python train.py --n_head=7 --norm_eps=1e-06 --positions="learned" --init_std_o=0.0 --init_std_down=0.0 --beta1=0.95 --grad_clip=1.0 --warmup_steps=424 --train_tokens=411200000
Each number is 128 + 24 x the weight over its row's rms, rounded and kept within 0 to 255. Layers, rows and columns count from 0. Numbers have three digits each. The size before them is the row's rms in percent of the matrix's.

# layer 5 MLP down (transposed), 2240x448, rms 0.0177, rows 1554-1585, columns 0-223
107:120090119167115114151153164143131107108114134155113136107130126131133145113144063148145114163104135121166171107083130115081162129117148143132152098150100151122150106127111140141104106115111086146138168157136120127128143161141154160119130102096155113162112124093091099128143074125118093111128118091145150132147133089125114105141154129151113144112132119089101157122168125113125114148107087101151142120120107126162106154134158118127183162123101093132119148124110132153116107141108131122101120083119109125140148126121075133121109141134137082164139182162098124148127080103133102126146123178096155142112161137139128152120134127143161122108087144138140133139147154118144163108108
090:143149097116097094112066112135114148193119134140129118112120108131111117164121133085123124130109139161155068181101145158151141084096081132123101094112109092086149150152103124119111138188154104162131121148157152123113111123168101149155104142090142142100123079126109131126131122133127136165120137120154156136127117138129107115116147155144174154128125118151154140103137094143132096153117120133125144086138162145112127077140120110123093142141102108136135105113093109114133102104123117141117126098131159130137129157130138066125173144151106171133132124141143140081153142140143105134111171128138122169118089129119130095183128135117092142158185131101154185115131170159128139150068
097:121081124114102108118162178144117132117116121102138145080123173183123079124103131129102132127120112150137109147095122152113143144164110107117145100076135123116110102115170147117149132106095171123081144081096121115123116116133157110083127092136119189146103133135114156135124107110119182087112111135139155151187131134133096172092168134116167148127131161123122103121136137127153130150150103111120125126142117101123149129117104161120126121158110143148104090093132118159116187149198093156164123141113121104122159128161063102133094101131144129123130116136123078155143134179115106122112131074096084141137067145152138121156152121115112078143127076175122149159122119123119135153140
100:127113128095141126126143135110155148104113145140110130140125147101121137119156104110116102138155137126132190105130156132071122164163166104133118110124115152152138105140164127152089100143105136126066106160095159158134171117140091121162122121133116075080126121136138133123141104083145133095120109085093097100113130087111124136136133188158090140169156166110133129130139091083126124120129071139148137177147114126117121158129119097158114123116152100120100133139125168120137105119124116130183125162088122109116145117143137153139088094144160087108118163150112135119144139120189119111092071123197141108093157131143120167097127141109083113154152112129141114146131140095127149115173
098:117157160137127096130144127107086155126166110155109135135131119134155149145155100167157092106128165129117147110177133112171109155108182137155136100099151139153057144104165129135102109141121097133102145112133125160116155129142122159094131107127093142105094094125118114142092173131181133110084110146132122109109112137132092134115130115126153122174157150113131167115123150153133179119122125138177128146119101136096091146142060132139141138149136131119159115184108170177065111151132141082106118120145091159114110126122127157101107102173108148157138131146137103112153114112150102129097135129122140120098127109118146135104106130109157130109136147143092151112108153156130133125120
080:120099138116098155144113142117130108134083143106129139104156127116153124157147080153147136179133089118129156121108153108112115121116116127075157115119144189110126094118158133125153134142103122124121133150128167150155151125122141105156161113125130154160146120144109122096119119103113134178129120131137151117132142182138173151091107106121145155133132122152144132171136109148105163134155115152106113101142081105092094122115182178095123138137126110147138130142151138074102128107118070178150142088099099096109137145113153150104131104145144126123113155147111126106081168155081154120158124129114143141134169108129128157153140151118117111129130215094146144133161125135140112135101
103:099147133149117143125139105078129150121133136164151123140153096108123162122099138165147107094073139091149135125137124078132156131159109134117118170154152098157095162125137097173164113168144110142097130153174135140110162076143136128167135095153135156120136165115118094142131117163128125098131128174147092086140161195126091121153154131126137144106127136097068115127125141088138132169123134141114087119090153107096110153115107152121098100148111118207100147078120105117167112106106134124081109157105079135140109116149156182140127104143119141177133164118143128136141162152133145163072125135134121124099106122156127135095147114131085102101116152144108133138126123182145130143119
106:128128093119140157119147096173073139129131068126124116102138181131127089135129154098151121128141101104105103123093097141163159118119131119075108148096090139144102166140116134148109154124119104136158169162188114195111145120105146154130146115154097112179094126099153119087175122114123112116132132148120127113130100152111094107092132117133118111115113123130118135097120155087137145135155136136157161110146110128101131167114132136129180169118150138156123161123109159155129144074116132127104157148142123135129094114113110072112124128116115101134113143158172125118104147164138134187113141122157122122091139137091090145104180146133149177129131167129167156083142124138153161148120
092:106091125190066128158149108128150098172166113137136091114167125101170172117101100145180105159115127166158166146134139132122147118143100120150176172135107131084099095178134114108124133105102162123172064107115149153118116162107142151159112102130071149126117171143152095136120141101169117112141125128152135142135181087105118114138125151108083116111140097113097117085130153123122139140127127143134148090129109145089082132147142125140102112135145155115122090119136130097127133161174155111096182131131141149127084115063114081131152137113156111124147146162149140139156136119133062105153130187089152068161162145145130139116163190130131167100095077101161124100140121087119113137121
093:107161098113127140080133125145147141152087168121142168126122160163156097159140097153163142102080160142143122141086120111122111137162105088114129124119135155123134174127128088124149083137145145088101139114147124111120141133131130164121101104123109135107077109092107128113145114089133141136116143131148117134081101151135100157115135126169156138115122125131126130170181101139104146113125076099155085082126163137118146137107111119053144095112110123148172098116124142131113152087113119146144118119152094188128147115182151163139139137095107118130118117090121107119131157156162146103101138113120101099132155087119164086125114114127105145132108067165144116164151155203113075180075
082:092173099099173114148159110174133148109138131103165126153150147111121103098147108142158139142109129108087134095161077143138114101135133083097117114129155140151110119101108120115134149141169112110177096114100142144122128113154139171182114163114121142167111139097160164097137119129109128115104120097166173165136133120160135121129185130123158147131136123134110172124085116154199125115127130104115143157118089136133119127131126188133099146120154134161146103119109139146089114119089107148129124162106123121126113126091100124138093124124125116147135173155162126103108129087164167128091139117159087133115151098107160113123133148136126147123095192167160132107144130132091132101078
096:145098158143140146162135121147114134138105134159124158162162137153133121137156101130120181116181133110106151167123141171131117105120098129134121181135178077092119114129081086127135122167105166067125165111147104083164094151145134090102157150115116140164123170135140137150176144137133153109101094125146118111126093122125157090117149146162142138138080109090105114140122107130121093154146132112173185143101128133127113119134139099157129114113115135118123079136125069113155106102132140140113083129147167128131140093136129135147094171095126122143144175101160145094123143110102159101119102140135167126106116132113144140127145145121135115113111178143105140132166095174145160120135
110:145168109131109125119124110136137104097153130124125145163100110110106105152148151141149127111122134141102138136117123155200092179135131148169135107178097103140150143159089129167155174138120077121134142163141136118147139109143145108147111136097109151122097090133158127147120115163108154138137138206123104160138080107122178114084173137106090088097165101117174118139192088097081079131108100107117134112146114148134096133141122140130121104129143151123141139095136162154127147163117134150105096096110111157132126150138143132154116117149168116120110121130138122075120138144125151102120119143110137136124140093133111136102135145156127165095141129132091140115133166049121138105119
104:114098106149098077156114172113132112094134117139134118163148098162129135129134135162155138156146114134130113102099143149158124138129147120125139145107105148132132153122119133117143130137156119141133140114102140089119133089083097114129143119159115130134114143099142145138102103118106129089130143161141140104117154162149126107126150145143137118152160148081162121113093117130077152137136119131122118128144103098151141111165118103151151122156106126126163102141116140136118086137179133152091049113107106144166160082117134107146101143152143112127138131081138119172145093132170107154096142112132146090137115164133128166142145139134096168151137195154133144121102110128170133131097
109:162148103092159094156114140125124177076107130118133105072116110081138117120122128128132084185126130132120102135108160116119159129133182125123122157121077144157149117130149140112129143098134115129142161149134156125124141139090111150194157125095129085124110186138136097128146071123155112099143129137095091109116107129079139136161131107171149114132109130161130096108171147151098100120140142156122115155096118178129124118128161105137176127101084088099108181140119131160101134110177163121118126127109064108092148157146125115125130119098139147188140096116147151119129118124165118152108139129143141162118119157108133100136141130135112155159124144123087094126118111106095119117086
095:108091101118146101137101139147149162171091113162125159129117125128144140111125119111096146131107151135103127142196131104124176124190112116146092111136162136193106166142105153130130105086095086115103077127119106140113103125121095087128143122135198092130159133107144100190157141130150110150174120130133173160140148143088100168135083104133144132128124105095109116121142109109142101127169108113099093151129110122158156130117158115160131115140074152156128151099162148073138134140101151118148138092133095157172126159173138120152140120144173134133139184148061106140107137159126112122131160145115146112110166091130109148123167125126149182131116163113101139102144082144167110115096
105:122137122108086151126147095104107139112125161121141143122100163131094127147134135118120105081087139162099127132119076111112161090151113130151090120123134110165078144190103101131119108147122125130146132111179115124116177093057117157119145144063121128146149146139163120116124123086164092136183122145119104074120140134150094210073121112143135093117127131115125144136135130128126133159133135096127107140137161156153111159152110166137130132126066141098124061125117136158150144129096183139102107125146149130125088112136126139180130142164160146150121136137117110093162111090102127121148140142096145102136091149167189156124101112137135137151125115109120119133124118099152128092101
095:129142087102118136154123139143133152130117155105124108172121149135110091119135163152155127127125090096114092112118184110081149141140139085115166140109092130094094139123124127143117157100174146103100107116147124145149123139146141083145107102128162139104168156152130102132116106157138184152131156150165166160079148082084116137129140119149092169107104126121135093164121076116123148180102089142147120145130132132092114151144136112125116095140170105139146115121114156106162124146162126147104112114140110137156125173153147129167140128106176146144133176148115147139096141153152147129108118138135083147144099123137137083140102159112158108143158134110091108145137087152175072112098
106:105100093117147135112152138117156157128118126061092111149116179161123102088119135138108161122150165167124116115130163101103151119144120127076112126149119155139113120120089151108090139117114132123129120134088128164091106125160134139129151143121134137110117165132121135105152163120162132080151128066091124089132102117128098149119136087155137126126117085146122064138097159113158127118140136167093166171103101100114109165113135171152136121133097085145107126137155111166144092119095149134146133143106145113143108146152150168158122146130080130134134096120132087082144103065102102091139118141108117174135140182136139094132131164128078151131133134132122146120124130144086137131123
090:090112141189136106156110107139129118124134110112134097117103110163151150145122078121127131114140146100167127104137132131123138121122091149087125183152118093127122131139137134099114096179129102093149091096115172103145129109144166127163159139146124089143096106149176114130137125146125133123164120088139098152097093141098157120153125111124147148131114140151118116135139156121156150133140133122110139156166169104160093139048068173119095135131139146135128115136138137160105138114135120128131117131123111119127089146121141116168142135144131114109115099103171169175113099094168082090075132142120125123169111116112111081134116137165082129170130129101119131140121081157138086118099
095:141089150127134185152114140136105124177108135161125126134164159107114127148136112184104127142149144120134116165131146125109112097169161092160135159139112081182093106122109080141106087129152166103138146109104126108114135128108157105156135112102084135082104173130119127093145110124111133142099143119155103149154114111148124156098139164129134151149116130077134112098113160104129132143116127138165163111149123125115091118146074122135128080152075140154157174098124193094173123116132094110143186095085143123116132120160116097127117155128106172097093157141102087138093123141118126121143093102154112098151098182092128117101147145137105127107101164153127150119106140149099138102142
092:138170116142129116111133120126133139132109116128097106112147149113094150137100097140148159169111121133129062122127162155153127107171114156138114095129112094079150109130102092163118107091171121168112122137132155125132129120170130150100113160116123083123120133146142099175107162145166126142135134128103135157097145102150096160111126090143147156143110148156140124112149127137159192141128132118152126121122114100136126160150133121100109121148075124106114123138167103125131154110152096133113121114156142113124129175125141145143094116094093173131127129141142115103158139175147152128119063157109118104099149115081117126122124113145135135139130150128080157150101123130124109143102
097:095108116105114127125094122126080144140118083113154124180116142120121147172159078144118147134156133132135140131128131123150168141118205098101167110154139130115144109144200114122154144128068075188134123119131133145132172140089136138153091138174168087129142088071125129154082129176080133133171113168137132126116093148138139167112132142142115140121115093160153146121165126131109144143135121140142144120134120101141185091137106135146152140143096136133156136089148107151195118147131121127152124139144132150142136111104143148134118143129162152150114085081086156124123104145155131095100140141145102072106153120138081126148153129094108121116134233132172121096120093127147132070158
108:143128117088122176131142181095126151124120134132168150149130152121136120119112137123121154128144130115058093137103184131120093136148126153121153122087113094138110117126135153088084103131061166117153111156114075082059116164114121135142092114136166127179158149148121150121126141119081125103132144094119078113132154102120134148141122149097138140116121159158116124117141151128128146108130153131101124164138110108119169071103162130105144132129124135135169104089152124161137137114162165111181119134084112168161116094135102158060131129108164142145133131148125150127092193097131141080147123139163133117113149105126120139089133115131129118161162113149115123154152138143131118111119
098:121124121118118139143144146148109132125167129135140104152137130118129130118138153136134121146114134152133120158134147099147125140143123141154148133137126112080138164149139121091121104101136150140149139117078098093115143131083110137103164092118122137150113089132105145156116147111134065154102126093138148068178110110151155130111118143136120127134140126129155159130151124131152128160112160102152141097101087166134141146132092139090137146136119110164095089136153058110105093164127128086141094140165123122140108117124148122128088132111119145147143117134131079145124135121144122142134114198133131164100097133121142109111165102149133093153074140120138116147093134140067140112096
100:120143117085156144098110124164101124142148107105152131101121143088081137116146134141180086110091158125104126146106150116131161118171100107110163102100103068124159145112134108152152210138198101110149101086162135131159107112131158111125108142159140087178170131121114120139137110088083109150150142143163075124095126105147138153095109138127129124129140125139073148119136115125108118122152123077154156115117150118145189115103152164074131143152130121146151100141110166121104149142133137163131102114144123160119077132129111131073134158152074130105119105123112127121091119080099106109122136128157166147120136102130118122116144121119127123123102147109188151152133133115180129133153
092:130111118105121133106143150192159096127124125132145120169134118127145101128110185156120143114121143154101120149134151137153096146135136121104121140093093170132119149143095110104108135143158158095151119132117079162145093148126086166112079147130126150169122149119102131060115113157139147152110125122133131113139125102134137110086130133119150106095138057132146128150121115223123113129115127127139114103122124190097112130158131151129117174140078125112101134156147116077104104124133159137139105132139137115085138133120144057155110160105139078124113136111119142112141121125132118177154147111095104123124143139146143167115122092133156150110136082133077122164114119122111133141105
085:124055142152091166099170127154149133136119091138137181152131119120108114116140117101091121115120157117093175158116129113086099142106156129109119105173169103129130073145158145135123105141092139126123142125145144137151128095142168191135111117146157094111138167176142139095138125104109120166137102176134172090133127144129134114113119169155112167162161099126140093103089113110126125109124140136121155160146105145094137071122104067111126158125116118107120145112112078170128151104152100121112163168119089106154150150140157162142136132161116149161148133110085101123179111131148102117141158135154159124105165105149121109150160132105125129096126116137140127128135103152078099137157
095:131121141141112153124130140134149136126122115095154121150122108118089132135125108141124135136104122106173076146114118088129110133131106125185141169152103140087080140127131134137086157194122097071122147156150144143118141098134098105076122126128138161135116125131153109129169128128159124142103128192115146131140145089167109109135095079165133140123113151091132105170098104092097127179148126120132176132125133134121095114089120154128091152114112072105107094158107128108155102138123111161134142101101137129105148082080122156153147117149136144123103133144158071124122177124145091169146150150103123113140137123126117146139124103118171112141133145148149143131114131167094100147144
107:140109144146106152072148089145123123157118147126142137150134117104114173110159165122152151121133107118114138118123161133128161163120092139115124079169159136112118147140129097144121136158133126121140126125110129165136120110115126091038122096194091113139098107117101125134137133151136116113145134194090167147115150131100114118127122125147133106132088131077140117109111131163143156112103170155173081123073139136114121135141161136083148131110120100116117131082136143154155110124143130115144116141143113133118089105106146132094149169153095112163131134119139097068091177128127165165140111090139117185149127140102122116137157135133114127108165124105101124184156138121125136100129
090:141140086126130137104147192134126093140118127152137136145101118118157150133142120112136077124135115154110139092171177109126094108099188086168188063089135113105114134130118126123091106123138069111139100141116078132131140137108111120120142117115113145162159157137126097128107124134116124135143132132159102098095124150166122174150107138117124103150109138161145128142094064121154148137141139115129110144101112073119141164119138139110128162135143173120147150132193112143095106127140116153090135136154122126130117099142141102084148159096149150129135125142102166097146144083157113156094147131118152096067143095164132136106093101155142163140135174129130141133126101170138101121159
087:122089163091104128137126167135175080152098160091105122090121145127147161107133143114126138131117136156154156135124081137121141124116108089161134115124106121137126139135116112137169155155133079129130118133166143146132124133113072145116127088201137154125138160112175145187156124128139073175107098127085105135106103141095154150144136159143129109151080103152106125151155138166127105115093078134160123137104150127130167128156089190145131142160163099131115094140152103095132144126115175129120134096117144178134146105107159110152166099143108106098122180130132146125117126136127159131149093113135117161154108106128147098128137114153139156133140199131099080148134123132085126124105
# layer 5 MLP up, 2240x448, rms 0.0162, rows 1555-1585, columns 0-223
095:140110179122111132159147078134104121136144121122134162119118130148113165139141125161128129147123122123114100115109077121141143109114159091107143145148107120145130146118129148155128138146141132123114146076070121181122125117134133143156146140176129166162111113154073084143108138158133152113123148133137106140121124121145153164111124114122116105140161117101138142110123150051119157107121117110149153121132099114110151145142109174138146111162117117104142107085145153080109122119149121124145140168115134093107112127116157143113160138124168121149093097161082122111119155153126184116147127153135118120099129128168101205115148148177055093098155162070107114108141142123110140136121
099:098132125105137108107127143141138144077152115127111148118147097071106193131155152090164129111137131086095170113146123138127106123083167164095117116092153119149122121180098154135162115151106112144135147124132138105146124137117128163113117068102154151155095122088132107108136138120112121160148121108151085106127114174111144070149100142146134118138107135153136119120113093118148162067101064146107097138130134102102160163135134102161152158128114112108127141122080124098171086125128092107137137136159171142108088133086144123137125112092120125179161108131123157135125105130101130137123122143145119113113131129078121122167116154119103140106142129084139078106130118107154125163108
099:155148152133150164169113129114090116124202117122096155145111106136121137151134168144145106125123103144119133130105097153186126113115137176153155107087107149100118151152125105185121074133143116117142120131146098132096138155108106120110119161097074154118155112183158117139124104180153165113155142163117164113133100151112172136093135088119113114106121127150128114133142149141103154165155159094139122090109183144178144110115107141169128108135091113138131131133146101127123129146148124110092122101090131126136126127117092133139094158143074045099133110109115121119114122131131151141133140146131111177153165136169133135132107131197145140145104142131109139117117135125144121158158
104:165103133140077155106148141102136130141099092123144096098151154139102107131126145138157104150119098138120127117130066137113104093116153104113140122113148102134177092149090130103135124148150143119101131088130114082108112134125122104122152121094135100109153105165147097120135132137115108196132138127140140086156169117127157139144097131130101083082103125132157069144120154127125130112162098118113102174102129107127103145113176153122128090146086089149145157094155149163153151094109145154102149094098101161158121119109106166140143138134108107111089132120157140126089130152105111119160135091159085115130125169136165142115116107163136118138148149137137063128106102115138107106118
091:140160141101112177127134095079148125114100130126135130156153098089159107101134160135124143143122160115127166105136144112139087133164129134163155144164125100166159116073143148172127128136168146165138158086071127129145148124140140093109119152143113118099131147092141120126170088178145101097139144141159097120115127120149119105149129163136094124114136105118136109103132148104137141109121132108112107072135137142143150149084126100138151163127120083086154111107144134145144130130137121122114111131136120112070141118108155095102119101113129158185121118164126097159138112111164096142117117136123114126132095104146169135174107121081116129105117147125119081092128139086124115153136
099:142138147137122135144117120131101146145130091120116141106167112132138097116126130179088131140148135145150166154097092139146103121184148110144144117119145109115159136129125163145141122156100128126113109080101105155131193151129130157111122129129098106164138113125155100108127142113155114150102144110146112147143143094131142095127119158102082093109135134169145151108111172125163095121149162108148133161164113125153123138130117149156142154137119157124160123118133126116115169127146088131173164146110133138117105148114112081097096161128179095086098161144123118098137133095103102122155129095153155078104170141151094141130151133138114128136100121120121147114111131087086096123155
105:116106108149086141127125156136146092159137108126158102115124137146157154132115140180147139127109093123143130104100137112132138078099109144174105097163143100137172121141087151131123115149147151095090139120136107123170146166130088108145121132097122120145133114157142121137076134143046107174121143116126110135127148110126168111166136140118121168146112155144141130148126129136172149125124142080105108140110115116148130109163160107133085108157127138132150132121154124175120110132113166160173171123134145121138147142146133170144105136121116080101151156093121125122101096137090129103148145117144128133161079134107151172118154130115135091106148147108094105119104086093125147106157
093:074130106068137129061151122134111141114106154141074096132087115184141099132110104142130165145154131112155101139142109135125141132119166132139111131164106117193122134118126149124098119111130106144119131116143122129141159124155153090164157094111157142115115102075094137139144084164137170133130132100107139125163115176151150126075135114103157123154124153121127147132166141126117145140093116124112124135114138087097142111140091133148181128103120142128098096113169151136092135134120129142143143157083126097104114118170113178126128106139159153131140089107127108087130153167094146117163115113120126136125113136113086124144090070143139100118166124098131114110151146136132187074147
095:131105155162116154163128066104136161116116073148136122137155127120128123123131115140130125118154096129111120153136146140140120098151165108136151144143101105154120086142135151154081141155108146095122088120113115144166121109110091109118148160103155117110128143171126114144150123115149128134077134125115150118133158142163121090131097087150126133156104115105123144118122106138139174139148118151157151136110144093088093130129100102138111113137091107118132151120161155149150101088162101146144142157126158136150159154081161085107117083126117128155117116122132127136078144119118157125106134147133165124096112180117124144104151157156153121089160131111113125135112159109099197113144
083:145111170146075107154113167131118120156151150126132052110158112139146128139148104125114122131095124167179140097111164076143076154117143167123114154150108105107165062128076141139123091147128150125115141107167128119152114118091142090108128130143116140093095095161115090126111129135145137141102143128147133122135147111090108167128116120141144090136113122089153127129145092081102133103125134153120151180093138136146112164142145109142144126116105110129130145192189111088171132155172119100071140116137127061133130123126081108116144104149109134118126138178132129139109144138132097140122110119132145119128119144124124147115101135171134106094108109098131147128145095137129105149175
092:140114159126174143119143160136110121143119142141171147110170112138118120117151178122152056147126146145126157114119141055094121125134124122117141132117077168132156125103132131141145125144098140125151086133101147135104118134124131194131169084129152142095151098149128120163170121145104140162123127122114151143137155130090122072114134204133162106162152149085164149073128165141094103139145159132099117123122154115130150122123113096171125125116152091107146147138074115097127151138151152144139159163117112122156113104122090108124150102149104089143127130126124099132095161136137134163141127114125102141129139136138173107136151104162075080108103127099145139138133109087128125118144
109:161165157134102128130126129137120165132116124115112128091176135095099122160150096135132121176154121138143128140143105129081109109134148104132152170159089151093118117148097124106110097121096122136141135098090100142185120215143124162095169099141095093128154122106148106146136139175107123122141155121132124114165106144091102124135109104105185126150109158125152147114118140053124144094102147143154143121110096084143127140120165137187131122148090087106136073121149114157180120179121112090120129149132164103128125109128070099133094099134084071174115101131137113130125181085169132126162092115120093126104169111120134110126091092154114126106164146117128134109106119130076156135166
104:154167157090107132096087096140135159168113131191119148145161163092188141144128138147174147155117104108167113122150134165128160138097097123109134115158161108115182169139114127151074128153123109115135109119095121134125176155113119126125134115150121085149130110110167108083145120160125140172130126096133174103122169151098144169135136129106159136133131158184090103126118122067162145108095118137093136089110142160124171123131150107147087135148170075123092095123122157145158156125141142126113176143181147128127074148158139119159108091126130157136194136112093134124141130122137138112143112095118099124127135106091107087120127167130151110140114146110121104087156091173137099125157
107:072112127122116160089091134169163120121150107084147113113138120125147122129149142121072139130115152121140116155130109087179127104138088146147147149144174113123114189130111126135086124145154121104143124146158110109144165129124119140080132129139121127117155122139109112144147141134149153137097115121161156158126167138118089192123177099146110139105120146110164143092110085093142151152145111128140106156159168112155157097150128144148129130123086135127112101127115125135183116115080121161107149150119123129124104133144156116150138111146153157141106140138079165129150168179150168081143129128142134135060159110132123149143098104096154087126127153110138122102137117119124156139104
096:148141169137138132185094108101156102084097169142142150101164143143119144119053131089136096127115136131113128157117145101170104121126151123115109160120128141128110087137092107125134105121085134112150115108153173144094133139125161174130120084161113142130137088070083103137104154120090110117111121143130084175125114141152152134123127134121150106174134112132110156113143142092149150141114134111142114100110133118098140100146137124137131116089166142094125119148169126113130158137141114068113150173111170106080127117135106158097118136152101151171114131147134155130140150107119104147150132114126152146152127148143115097115100139136101109152165152129176157118125165125115119137155
104:146131137079147132144137152162126107109109098154139147156126139133147115069130156108138103174116180131134079109101115091101138165105141101138111121113128123100167126117143230117098136087108099121092123125099125125171101120155128132118134143063148137102077153116094118140129120147069169107103117065129101141154143074124114121134154125083157132129135130132136126100116152103128138110106135119130127130123128135140127141142133101109126126144155111134203160134104129096109089145153098121123110150154169172096133108122148126134085124155133100182126109124092111145122178151133149174134095115142072131103145123129058161127120133117099127130138149124135144133128119126130119143162
097:110095184134120137156147118128099128062138125154082124075135111152150106155115141106120097125119109184121130135128098179173132112116156103119126132117109117154074131143112147095084133121083119101183128100124120158144146126127105175148141118133117096133158152112106111113104090140133081119098131128146100174175098148135149111135148121099150136157117156120144091073154153123147105115139171108096133127112188145149147133156156149127130119142110128084096095116167102134132121151140125109145140144088185112125113102166128108114116119120126149169152129137146120120130154164114119136111111128167156120121140136121115162128151123130132131122140120130146088108112139119098155165098
106:153169138112128129149080116121092109115132160107148140159137115068151162172121123120150103104105154091153092149092113130125101105119136159168152116131114139102111119146151126156123119132155128138149147105122134150137163126125129155114132137124133111147134129132131114120152154142124136120128095131134160114145120146088135112105119117158123141168120155128127128115150135083129181167137140098175100097123113117154112131165136050114181123147160140078107123121078151068124181114155108070118124149132105173075128100120104137116123108130171098176156132158096143150121164136169154114152123133120117110078132070115086135125124114171094119089108124115076148153135123132120108145154
098:163107146127128155152106119133126101124165155129138134087146114102126120074154168087102128110040107115099122106147151134144080119181119131200140088116106130166117135136120144142097129128161143154154149188132126170130112100140100130119138131144129128137137134119134149083129138113120127122085124154158096124156139119123149126071147175097147117160131150184132093099124142194129109131149179131076136172126121119117129130135115118128111124161131099148135159108117136111124133131090134117162109146138151146118121110133137185108111136177078138080109165131123097170128162163117182174129107124123125100122100112097155149148099142135141093099152159129135133113128129119122136146147
096:099168098163133120121138135126115061135159146139144143134191131124133168155122130149141122130097164140136187114116115103133122096102125172131106106147153137105112154146118136170142108109141076145118122096137118119174152105098098088155157146113128101158138095135174138166109151096095147122062115161179144144141124141139130134146128142110092129100157134146102114109145064158117135126156120122145074137112124098132173108157121152107123134102157155107092120143125076121124119131142101108159123179129126122144123106126125153143114159158155111143129161119112160184169126128095122121115130146145129147096177031115121098152118154108131135102126142153121098102121162131156103154119
082:134094142114118129156137136153119139134135152173152153126099124128136101126137170123105105088135125120163175122125096137131147126120113110121126143145142164164074155110109141113117090153121152125141099106112101115102107135057129128139149101116148134135137102125079144113123100100105137112117148105107110102157126137113128122132134137139142153114127134114113093130114193107117068151146087147107150132141096133102118110096144135137110123112160192120147125086109144137116122132124138133145138153116134145129117142113119122107181137108150136146169126137128139125095099109103143100126190099112148180121087135160138122118141140118150119141109125115187119132112112138130132098140
094:133142169159129104077126180114162147119114099108111124147116113108112167100125144109114144143113100121153130128069107150140122126179121120138085125152139097156145116121066116110115111186189135117106132099122125130139117111143131107079143127094088120117123144143138162058135147139130178148084146107165172110112184121119136091155148111126150126148130162120121082123096176099154070090148103116109106127100107115092095137169158117116083150115154109104123087168127118110131132128145113119109136150148086131123162153119138081085117076143092129122122141149122058131113137086139116127139108109098122105148156092106129124170149149132140142148140134130156138156103157161149161155117
109:126162096113149143122144097105146151133159123113110161163109117126116140170117146157140115131141087110152091129131105115121119113136105112145094131132123096141130099112147091122137116083189124118118123085149134164114167122098163129157124114130131142102139127093122115122158167151150143101132102146146131156175139074116175108089151104077156126142144126101153147122111135079136125155119108119118138112134114114135143112128165106126121150120167127162132113139118168126133122148111119117089145106097147157130164174125144079156159103118156102140114114170121100130124094128134104134160143096073098119181121092109129143121170132151130116120140142112117130106101098113140134116155
104:117149071150145127113101103138158150114159146161105098109052122098148122171132141130121107108157122107166146157126120132101168130134116095134154118145139139187127129110126122151104104134129078081102138142123156126112116124156139130136150121151131109095123093129160119126129122146151145130118146143116157148095103149090127098108122115127094130110132141119092129129117168103130180156191076131143110115126174101115136110127140088140126119131119128111147134145147133123132132111077146150091125140081092124142113139106118120139134151114139156110098110117129181118104130130093130079132115078130145116152144135137204117160105109124141091114130156147122130077124099130169111122122
100:101113118124151143108140143103154114146112139131123137128134133146171166152102098122091135147109111167164153132090123140158133134112139128136142124189128160115146127130107179152111134132114150114143170107101105149102195173138100136108127131132139152093040117161098136138095120205138102108138158108122129120106115133109104158124140109161139171151105112126176131158142125115155121112106116146140129112141106143123108101121139119133155147124134167094132095117153104131151156137130130097112153151121154115138145137144154124173149129114155128125057116114143141155100148109108112127161150079145119140127169109088147120124128158107147104130117127115119103093121105133099116107159
093:097127138092106137148153151095096203114126137124103127118107162130123162142158111106123165146144119132146147130127115117135134108114102163166122126155155106143152075141166148117122134126133103157116155111152170119120130107140123115148160112110122148112139117117154123182139162095122084140107129122138157136127152135174101106153133150113119117129124205106105126110148091108124118108112131119114127158140137072147132144138143135137149101124162105110139143146116126164175134122077063092112118110113098097143111163167137183134169103118125154148086142152132125162121141166118120083113155109180121146120110108133130117143104151086083128142092148134130136105124132116120104094115
095:114138107118120140127092151134124119081156174115100119094123105125142124132124163138097155126102125124140151077139079090129160153158100161102109111083117102157099142087158112135129094141160114124113142138110144116133144120163120109110100113072125143148101077121116145098167116147119168106125142110140103121157109184121101099087172102134084134130112140137126134128111142110161144127149142153129122085144097120148125158155151177162153084145131096128131148130090177155121144151102138139163126155167136134101151070155095157154096140101159148154150139150082143172114164125081153126141097132140115145075124133110103155106082130184130091108153140094175143132156124058133122105150
102:129121144095124140141105139124120118145159154103103123094134135133155125159112128130122134114122154156102147108115131127068117108112146118123146148114128153120144147135072117118121150170132140135079121122065155110164129128166110149135136095129169117131147137128175148117120130144092133079115130069156130095168098171080165101104129132133138106147121149144130137099125150102185128120110121143122156163133109142162184152145141120104173146117140110141140170127135104161136163142142118102128163151147204128124143095171111162127100092095089141157134146082088102131132110143130118116159091117133138106130127154127119110165111128134081139091123144119102132111118081090142099126127
102:092121123104128124180134199101069152130130101180131119151132106171131083129155172124095142159154143086128132171125120133086112121157119133159131133133124100103166115085138140165149091134172105085100108109124117183145131128131110119143158129113121118119145116111127114139109124119073160136087132124161085089138140153163116104120123112120143071114106164124137153121124160132172121154147131132109143120130128136119151109116099137133096082107116096129177140141137098133138074136113134130128127108126112141144162135126117107125080127139141116106174091100100146124128134111162109120138099114132098142101110114125129169124133108130134127118104150137140111120137132090149132090157
096:105109160105113151162102129150123167171101130107101072161133143131134135146133135143101164138141151088147127127074075131188109132122138163093103158160154139121129150106158133122121132144133174112093116084154129099110103143119129142133133134124139082148086103101102139129143148167118142173162160097095167142165119110079121101141114108158099139082151153085144128126113161135105102154125134103087100133130173153119099106134121100146152104116108117150157121141097096131114123130128131141139155170124109127111148133163142178151128140141083130149079081118129109146121099145152094131158093131159123156185119158141116169156146154146115132115112142128104147143098145167112124110134
093:132165129167139178118100095116103144101131127139119156175145122119114139152109182140153077135087129126144132135130145139124112128185173188129169163117151127113147183139141142117106117153108139102098160133130127165067133134138117099076150081119086135109096156093072134132115100148121174089152145155092142105126160110106148138130117086085149145123145170135136140146145162122117129181123123085096151104158131123132135108108125111098128126113112110154167118106181154118165173112123130089121115122131182107070131095186127139100125119131121141153156102125139111146129116123143141138096104138083150099086154164105114145128144090139159093108083127137165122133109127178119076139144